Each number is 500 + 40 x the weight over the matrix's rms, rounded and kept within 0 to 999. Layers, rows and columns count from 0. Numbers have three digits each.

# down: layer 3 MLP down (transposed), 768x192, rms 0.161, rows 341-357, columns 0-191
# up: layer 3 MLP up, 768x192, rms 0.125, rows 342-357, columns 0-191
down341:489532499433542473533497518476575512554488522487501432457484477540518612509529442463546446522532500477545473483517544450497461513498556519551531540506503545556527445507506470562510524472496507532481485458500492494518559487429474470462489494509526480482529527493543476505588499508577493500518523456496542507513442524559494525488519484533555550542523475494524458475386493436502456527503438531528474479509456522493470529504437510493568504457541556450531529420523484511549487566572488504572493555545533473479477497490554532461519540491447524502446494550484511529507528561531454531
up342:478454471443447582477587499567541404485461511551491499511523488478464584473531460503558529465521516482523535566562526484540536476451466574497494542458510509486564467444472578487462493454457497464542502600548506493441517449520512499546494421493545469462466456503611511469509501491530519510476469519506475515528461554557472479444562451473475439492506500544448520498442496512465459542574428552520455478533498530490539485505439521437545516494518518480510541460492543501517495445593501443436484474497579541487575515445549486467471494486488460489514476435491483487447444528549451465
down342:438570472486508500459443439466535580480426523509537515459410487526496409508423446451511431525486465533561479474428452529452456485461442452524484450483497497442440569599527436497511470502558542554485561445465552545550472516467518477436482610476512536495487502450418491434448441482511486496461513489542576513461450404495525485491472503501495590567542489466441491530516501530427536399521505428506543551411509453515454536530581461515536533497453520458492490546493457483488530522423606449575539520524495510429495510576488508499480507491470527448508559512552479512566534517514464568
up343:496539486506461498554453427441505522492410449556516469489493431484561476486502467543483496581468552521445476491485473447571610466501483486512480552522530412499566518535511517511461503555400482493575467452510509462557497504510514567532557508495476479507477495454484480530480473515467473485524463503462491550450565486482525513512548496548502506484425442482457505451498467502497497502443551448526519458536467511511489480473499538530509497552410544466489499464593467460527530494500491474475529501479509557547551526469416558488589443483492541460471518521525528476493488472493553486
down343:542484448508523515504486481528461460465528497438603489517439520488527460516460508480516472546536535514544489537527492499548454449522542472497383433591559476483427578520489482503536508565523518491439484466483540533526541462495549587509491482512511473540518502451488557551491516443525414500480490532502503533457556497473407564538497485526468466448457451505501521490403496501452515554488419505477423478542462469556446579481539524524538520457485495506505483465432533500545466478477502565577551506512462549527570500496450506535485477436495523465510442495446526543513505528442459446
up344:476444486463490524449470480561529496495478515472516555498492497563445513577479498464520455526556520502488471471463493502434495610498502498494473537441430536495466533507518478552517554459571574522534509521539437553487577482550496468493472582432520536498478571438525525508496499523465469478534484551488535547437514481493553557499518406524427473476475538432546442486524449486463528530548467491540509480512533458460497481546522497478527497519517545499570472529550496457539575429474454487482482520577475460477516499495544481468555512516571476455411550550429439525502489516520440501
down344:551513498554495454513509551474509523562485505557512471573443530486487516491486575527440499514481491538476526506491531491528545473528530495571584448569588537516509496533507504486566515545473471549560464428538565414461456472412590602540566487503433421511502433505465557473525543463510519498528489503519453451511589533504484475465476584483524506493571488624473526512444513496570514476538545551463568581502506511498525489496495488540479499561517415516474481451483479529461466536520492506471584522502527617489470461502481469582458483496421558522490482410583534535510514472485504536
up345:448521463563516453433473549582427467421525499535537494541480437478494453513482484472503545553579465458501515409501503500473580535570481483526566498471462491527536562455451409515498493467573447476503552515526486583525508485498441481535479542544475480415489465571474532449549570533509544504529506570493468472563461497442447452538474482511447520499535482511545462467537470432516488490468513498535538527546591540501467477455518540444544487486471487543495501453529470465444532522481455526536525504522457416462446488469491549507511491517515539505484445506441500513522570607460411505
down345:477532477548493509474482470502472480431511551540429509528431453519519515467419545498527577372496501503487502586522460502460596472506561511615489525512455471484512458548529471481557479546564540487572531531458579527474517556544556519474511492441469491532495461516487521470563488420491473437537546523552589489483569471456449528523501583569513454473537497510532538583463520497540479503479489525455514472520515563498507474454529528559471445439465458520514488440419510487438422463541519503531494476488557480548480518510503628458582521475529466542517493495540493548538426510434514507
up346:492458518512481481549468493513506457495499540449477536567460478413484462493570520511470503420457575478505511516474508539467458511486453485474479494425503478515545495516455531432449487519478439419488476482620471458511471571507469500537543453555588538521544459512514518492456455506478464515499531504490599536467467487512472518516495497510520448500502474533459539460483455509537539454526507526461488483494528546521531532570491534477539521538495446583495552512488519481458540568491488509505505444484504461498404548496519498538516465415569445497567551473424441490514508508529489559
down346:496427519590524480530562488492563468536528546450530473514466515483506512512414481539540463465489439525482631452520542499490474490457466485542527513531485524481466548473504462432471534501509510513533394471521547472487538504435597539471436454554502475466481547497487516411410423476477529428537470464490414518468549502469459473482489529525558450446571464484562467571473532485481511496513483483503537495524489433497486470550535424583550525524534539461485489447525478519503457458554458544476559548515515473524534540508564542536577522497469534483491509435494528501454508532480524530
up347:527589488510472430470498499467455571509522484506483522475492507502513477536502579455544519487545513477470554455483466468585493479520520490501518489500527442516459500631494532495427592443544592530532552562522507454510501466524457429523490506471518507650404533467520511508521447498458481525434540555407481531565517493395492541548488548457533490424468518485437494464403471496540535440461480524500468489457523481608513521463524499482463484509458534526523519526540491592503515450432502514581507509487523481480526480524534546479501464500556429489457484458482529507488578551510484505
down347:473506530489516575431525441545477492453543457537502489526495540554473519450533470557526511502535560559582506513497481489479491465523508531500494521471465518486473545383526494482546456459536521489585488472516476522538508457480433512468510537504463472472505488498448559504521547516490550509488431428502478523468513425559443479455523424466539534503384486499438531584545460469509466531582481476524562574599466604477464529537487551557602558458512526467439452514460530502487557479492506458486498496473463467519472505511474534447482467493527509496455556556441497478450492560460477519
up348:471507550482512519519567561526537515462490609465475558480449526545495489595509497520457503574492506480511492482465462463470547498491466495511428559473485483602592493484498509459446457504428530502504521505446483504471556583490517456480396498465500496408441541438573454552484431493506474543475503493512528549464532451500442442452504554478521510518518428511611516483490516463574538526452479571506471480473507508463492509480431505503494489491495511452487503430422544464446587424493542502463517494541484565479526463455490532533523434531518524480457510494489514440518478515526510501
down348:481547446483516521465536487453431537513503506491519392510504574473473522517532513500516516500499472558457483529532476421509436523496507426559580477567416470463451453434505479460484503454531488490431565502581550505484474436557465554509473503486515499523532517482429504509543515474544510614557527476591462554562466487519516521481544385499521531455497451490390516494503491501457503470519530544434448484447492526521513537448524552511520443518499406485532496523588456496474366528504502471454511488503508495511529491504509451541484471541489528477501487491483432502531506484547464469
up349:468522487491519476505564528525580529520440547466508601464477468550450556505522483469469488545512526521532432535471453547524531583538446541509553501473541552477590491422521489506510506453466519508458522478464524468512495444537455520440438526583520541473414518522452448505420435608497544536541511516549553492546467446517456506457500489568473490524457506489538394457489499529584526438508465466519509429551577455508544452510504503568505465483553500515491514504536557556492545482503498476475439501492549522532518488451396462531550515411523478488524500475524581428539540446493476452
down349:600404504521539493519512512412494474470488502535553471509430515489450511499425575537502513463433449505574540502508495390501515510490508483499496420463541452543510494484451523475493502538474501499514455527480513459473548524468457476484442485470507450476527543549521575453488503479467379534481452512528469516539429474465553545461436481556482561480509485464471528418492483516497502545452465548503529535473512491513538516503481426489452518485553511434490565510570493482551464487582493492531486507512546480463504525480566534583544544483491522504495553523497469515468429504592403517
up350:509517447584494477579480441472504490545506508509467543503485467622560503514521561447435513457516519508397597467500496461547504519491531495436485522550449510443498501478540457523517518506524473510520490493549523488451540505561455474423492465497428448445570530507514512492498459475430450475429515540487501470501491459506526456540422437551438434503508509482424505587536540445563477463494511440510448490483554500527528457469485499514532502528541554458536536540527520495535581476495536457560498554421443448437554521478486425439445499518519479494431461478466540550490573468556462516
down350:450528531447495553555483530503462516522434447525421476551566476512495525511546437537562493497536549523475500516509517493407507451461460520443407477585547517493528546465514496545506481493549526490489449502432473564493557475503468496510525510439510515489520526467463492505466517520534512520490537560526499571475506519439518552485529522532496475518497517498430514504486420502496484481453513443501543431558533498549502498435549459464496471556486539538571539487494472476465559416507486497526453541439503502454424475487495471488523429512499512434476503476595541526495542541485484461
up351:529467520572497559475477462581572509506504506551531492580433552502510499450530456488502453406545496446518623479576511442545480442550477504499465522460486549536509462510540477451531515500449510431554482445487476504478491489516506460479466412480569529461409536533495405524482510563503438479527513560537452509470538471440556466510425455461523533500567611482504520506526510517472475543437496502512470434521532464525495532559479516530485458519385510423489518465533493568554530495445552474473564470596422444440464538527554540478514478468467518494451511548489505405537483528516460481
down351:544490554484536554516513523569520505529503460458533454517480489474456430511512495500411463484506499415473529456490445512496444410514455452499417499468478500497494519471555491470479564451501625423450540498442430546506480480493508456491473466491559509448506551505511465505395492584483511456469465459458507495524581486479545470495447502486525409533539568550473478444497505492496433488439506468515555480548550522485478545454473541487512546523515444450478524448523462490493456471493480474460511554548510473538491497485538545532564478515473541546426495500521517478540456520426566454
up352:456517499506505530545555479452554540488528454416497548439485550464447489596557511562513551496527499442531504474511492421488525435448495506475551588485537447525489497432523518516511539544512515531520532492481462501499496476438512526521457480435478538483443431527546536515524533438472510480495539501480530468571454446527541483494506574478522467465545498464485468533428501509512489459554508490557481536491528493555506405486496524472569469415428503466423485497481481491431511468531489457515577477549515463501538447465582464537479541521471471445491507524442464507495525506553478605
down352:467463542502507492493515463533492478538436593516473453548507435501527500456458516509510505499479509496506504482511506503486526540506508539439466448455522497484569496470434461489514489491524469534539509556511578466477484459582526484509517471465488528505517573471474475430463502559553550524557507471503484516463532520523544459456552472423472447468498469499522534523490577493469563475581546494551477489554460470478533539529536494477425507619513538542494518508569489542516554489459444520481443492483541403568433444493462510485474473579508473506569549489481544461491551468462476510
up353:571488556509490432432480530521461473562466514517531508506433481514419439526486511481370550526438489528471524508523543512472496521484513530494539505408505502505564529514536478534473493518480511481470508481598485467474571429536572532559530511452464481537506459557477497520436526471513548416479483517570509601494467524507495518467496470527435543462545502448521458504490513467475517597531508406506441465537430543534446539506519544474533435517568489491468536531452560541496558490506427537504508498510488455522446507510476548523508475505498552482495431491485537497570496498588511488
down353:502557427540468454485516510592469481450511439468529510512466429548449529553541488454446459482456512540522445495493414671479535497518528545500496441507491531533466505499474524543513497491555557432472463517538454430457457492470554468526496540449559611502491506488505514468443588495590479505551502530529471517525482555498515561423481456546483454456504550489516559492468605459501518503426499513511555517505431504561503538506615514468534503474531530497477464497484495539495541472456550544532507510523525496466487471472515467501499531459526438493547534522529528436445555555489492497
up354:485513514411557553473427525484482463508537525539472490530521502462533387501464519537503512504486574555480493497529530515514531531482498507521481501515509453544534562470504458519546507526457518525543533560507480496520431513561521479512438524498514525491504519531512452500515506507464499509522500561459492509470513503475458463513487533476477522474505500500482469444587537515522556478565554453498504510455536490549424511502483473483528456504477453470527454475519469517464509536467521498491453485522509480415498516545449480456543519536511600514509572519460490444546544531529434526
down354:559519506542501475585537505472497486511518444481488530450461543498522544428425541469470515523565479452525515490491445486416510482534493490568555448476510549505420432545463460514502515508524525522472496544528446567489514526506486526483506396438457522530486473481481499452446504534533526498500507528528497543521519507576481565504572506494520507527494503503510503480510475521486442472489510539471502450521478492464497493474492517415526506474423568509461486509457462537526551517518500470496530499520483463511482571516527494506534513472475505579490452487485468454545465472525520509
up355:459486448546475516524519536508460495465501489490463484482506514629513530555487427523539494515510564479440489522510482507486499542536492484475410482493518449508500616474490429502474528535422515412460518474503550407486518465480513430447476446508566471576544547471507551555513484499452493523477447492504506560554455446526512487550496520512568490548501479501616495495587489486438545478567492513515454460476473493476462600448534516509415474493563481527532500486455513486444487537570451498507497436511491519451505497435492408528454507430517500548540517549518482488547567517516459536
down355:511541554512468458475499505450493446517545522488447549540518479417404446537542503457466538507560540483514489519464574486396503536421484552498523410419516459495489467503516547507487556532526497544464561464498458569513515569494521540539503543512520451472477445547522498476485429490500478470481513432530561466446478458468520618478487535520486434429428487506471469449507508511549463508486515526492538543523504457513511497448554463503558506461497451551454563500491561528491484533494478506519493516453471404556585545601485512561532489513479463503508464543508509547495466515485547501
up356:498428501542530485474472497468510571518558523471495534511527434515492499485461458528502522512522512451515439515516555552456544511520509522489451507416530494461513423499478444516473567568477592498518432499470465519510498511489531555465481471503506499569526502547495449497514515543464473516455558489487516470483460501472433461514496551528509434503506550517475473520460463402512467538462413530552508562498481507474529558552505503566540512471501492494494394489538421489491537507469502496450516475500532507509514568569489372497469537482527531453497491453496548510499590468497488477
down356:507516526486469524536521535515487443498539527495499450503506497503505514524495463489488496514498528547468503503535506439554581473431541506468515475571506529497481543503569523513464437498496442499528535473547508521485554552524444505523475562548529524473519557484478517500459485487462491495548522525476515506457503468500491519525456445464484542475437464498536518478543547493503570448496500509387441447509520562445479463542481446503498479504558481469455481534525464529531555517534453522474565448543535479514518436364533517477447505510508450506465558549462481497500471544510454537
up357:445515601481518468464530540482499473556447409530496497534546461503452455495504516449456503518442512469465514509508560500463509541512440471578525490548519517524496559520479448462516479518553494503560476559521602528503535500475493555515488571469595508504462501433524494540484486551535518462547489564577505474403496510416492481592509531543482493491416493570427519585523465516530479554514466487559504466524487519530520487437422437484528481514491524516488452452509417456505498433493481490476531519521449428565481468527461521466579500486507477532518493414553555496476459478545493461
down357:476503440507511525581417505614522510495450497487521488543439516513507543516533486488436415573442523519432479545575448488469484567476558499438503428521471419461516519552484441538563449531567582498516605497484541440569536444556472481502507598522565457514538490522492536479531483465564486474419567508555517513475527545521515496542477473582493472503527475489495516423494523547457542505560490517453459540527493467482474530493569548477410474514453460510572448535503454516482535546517500503514492404519499497472551513482442443451466540463496575465532538568467470514477505460442476425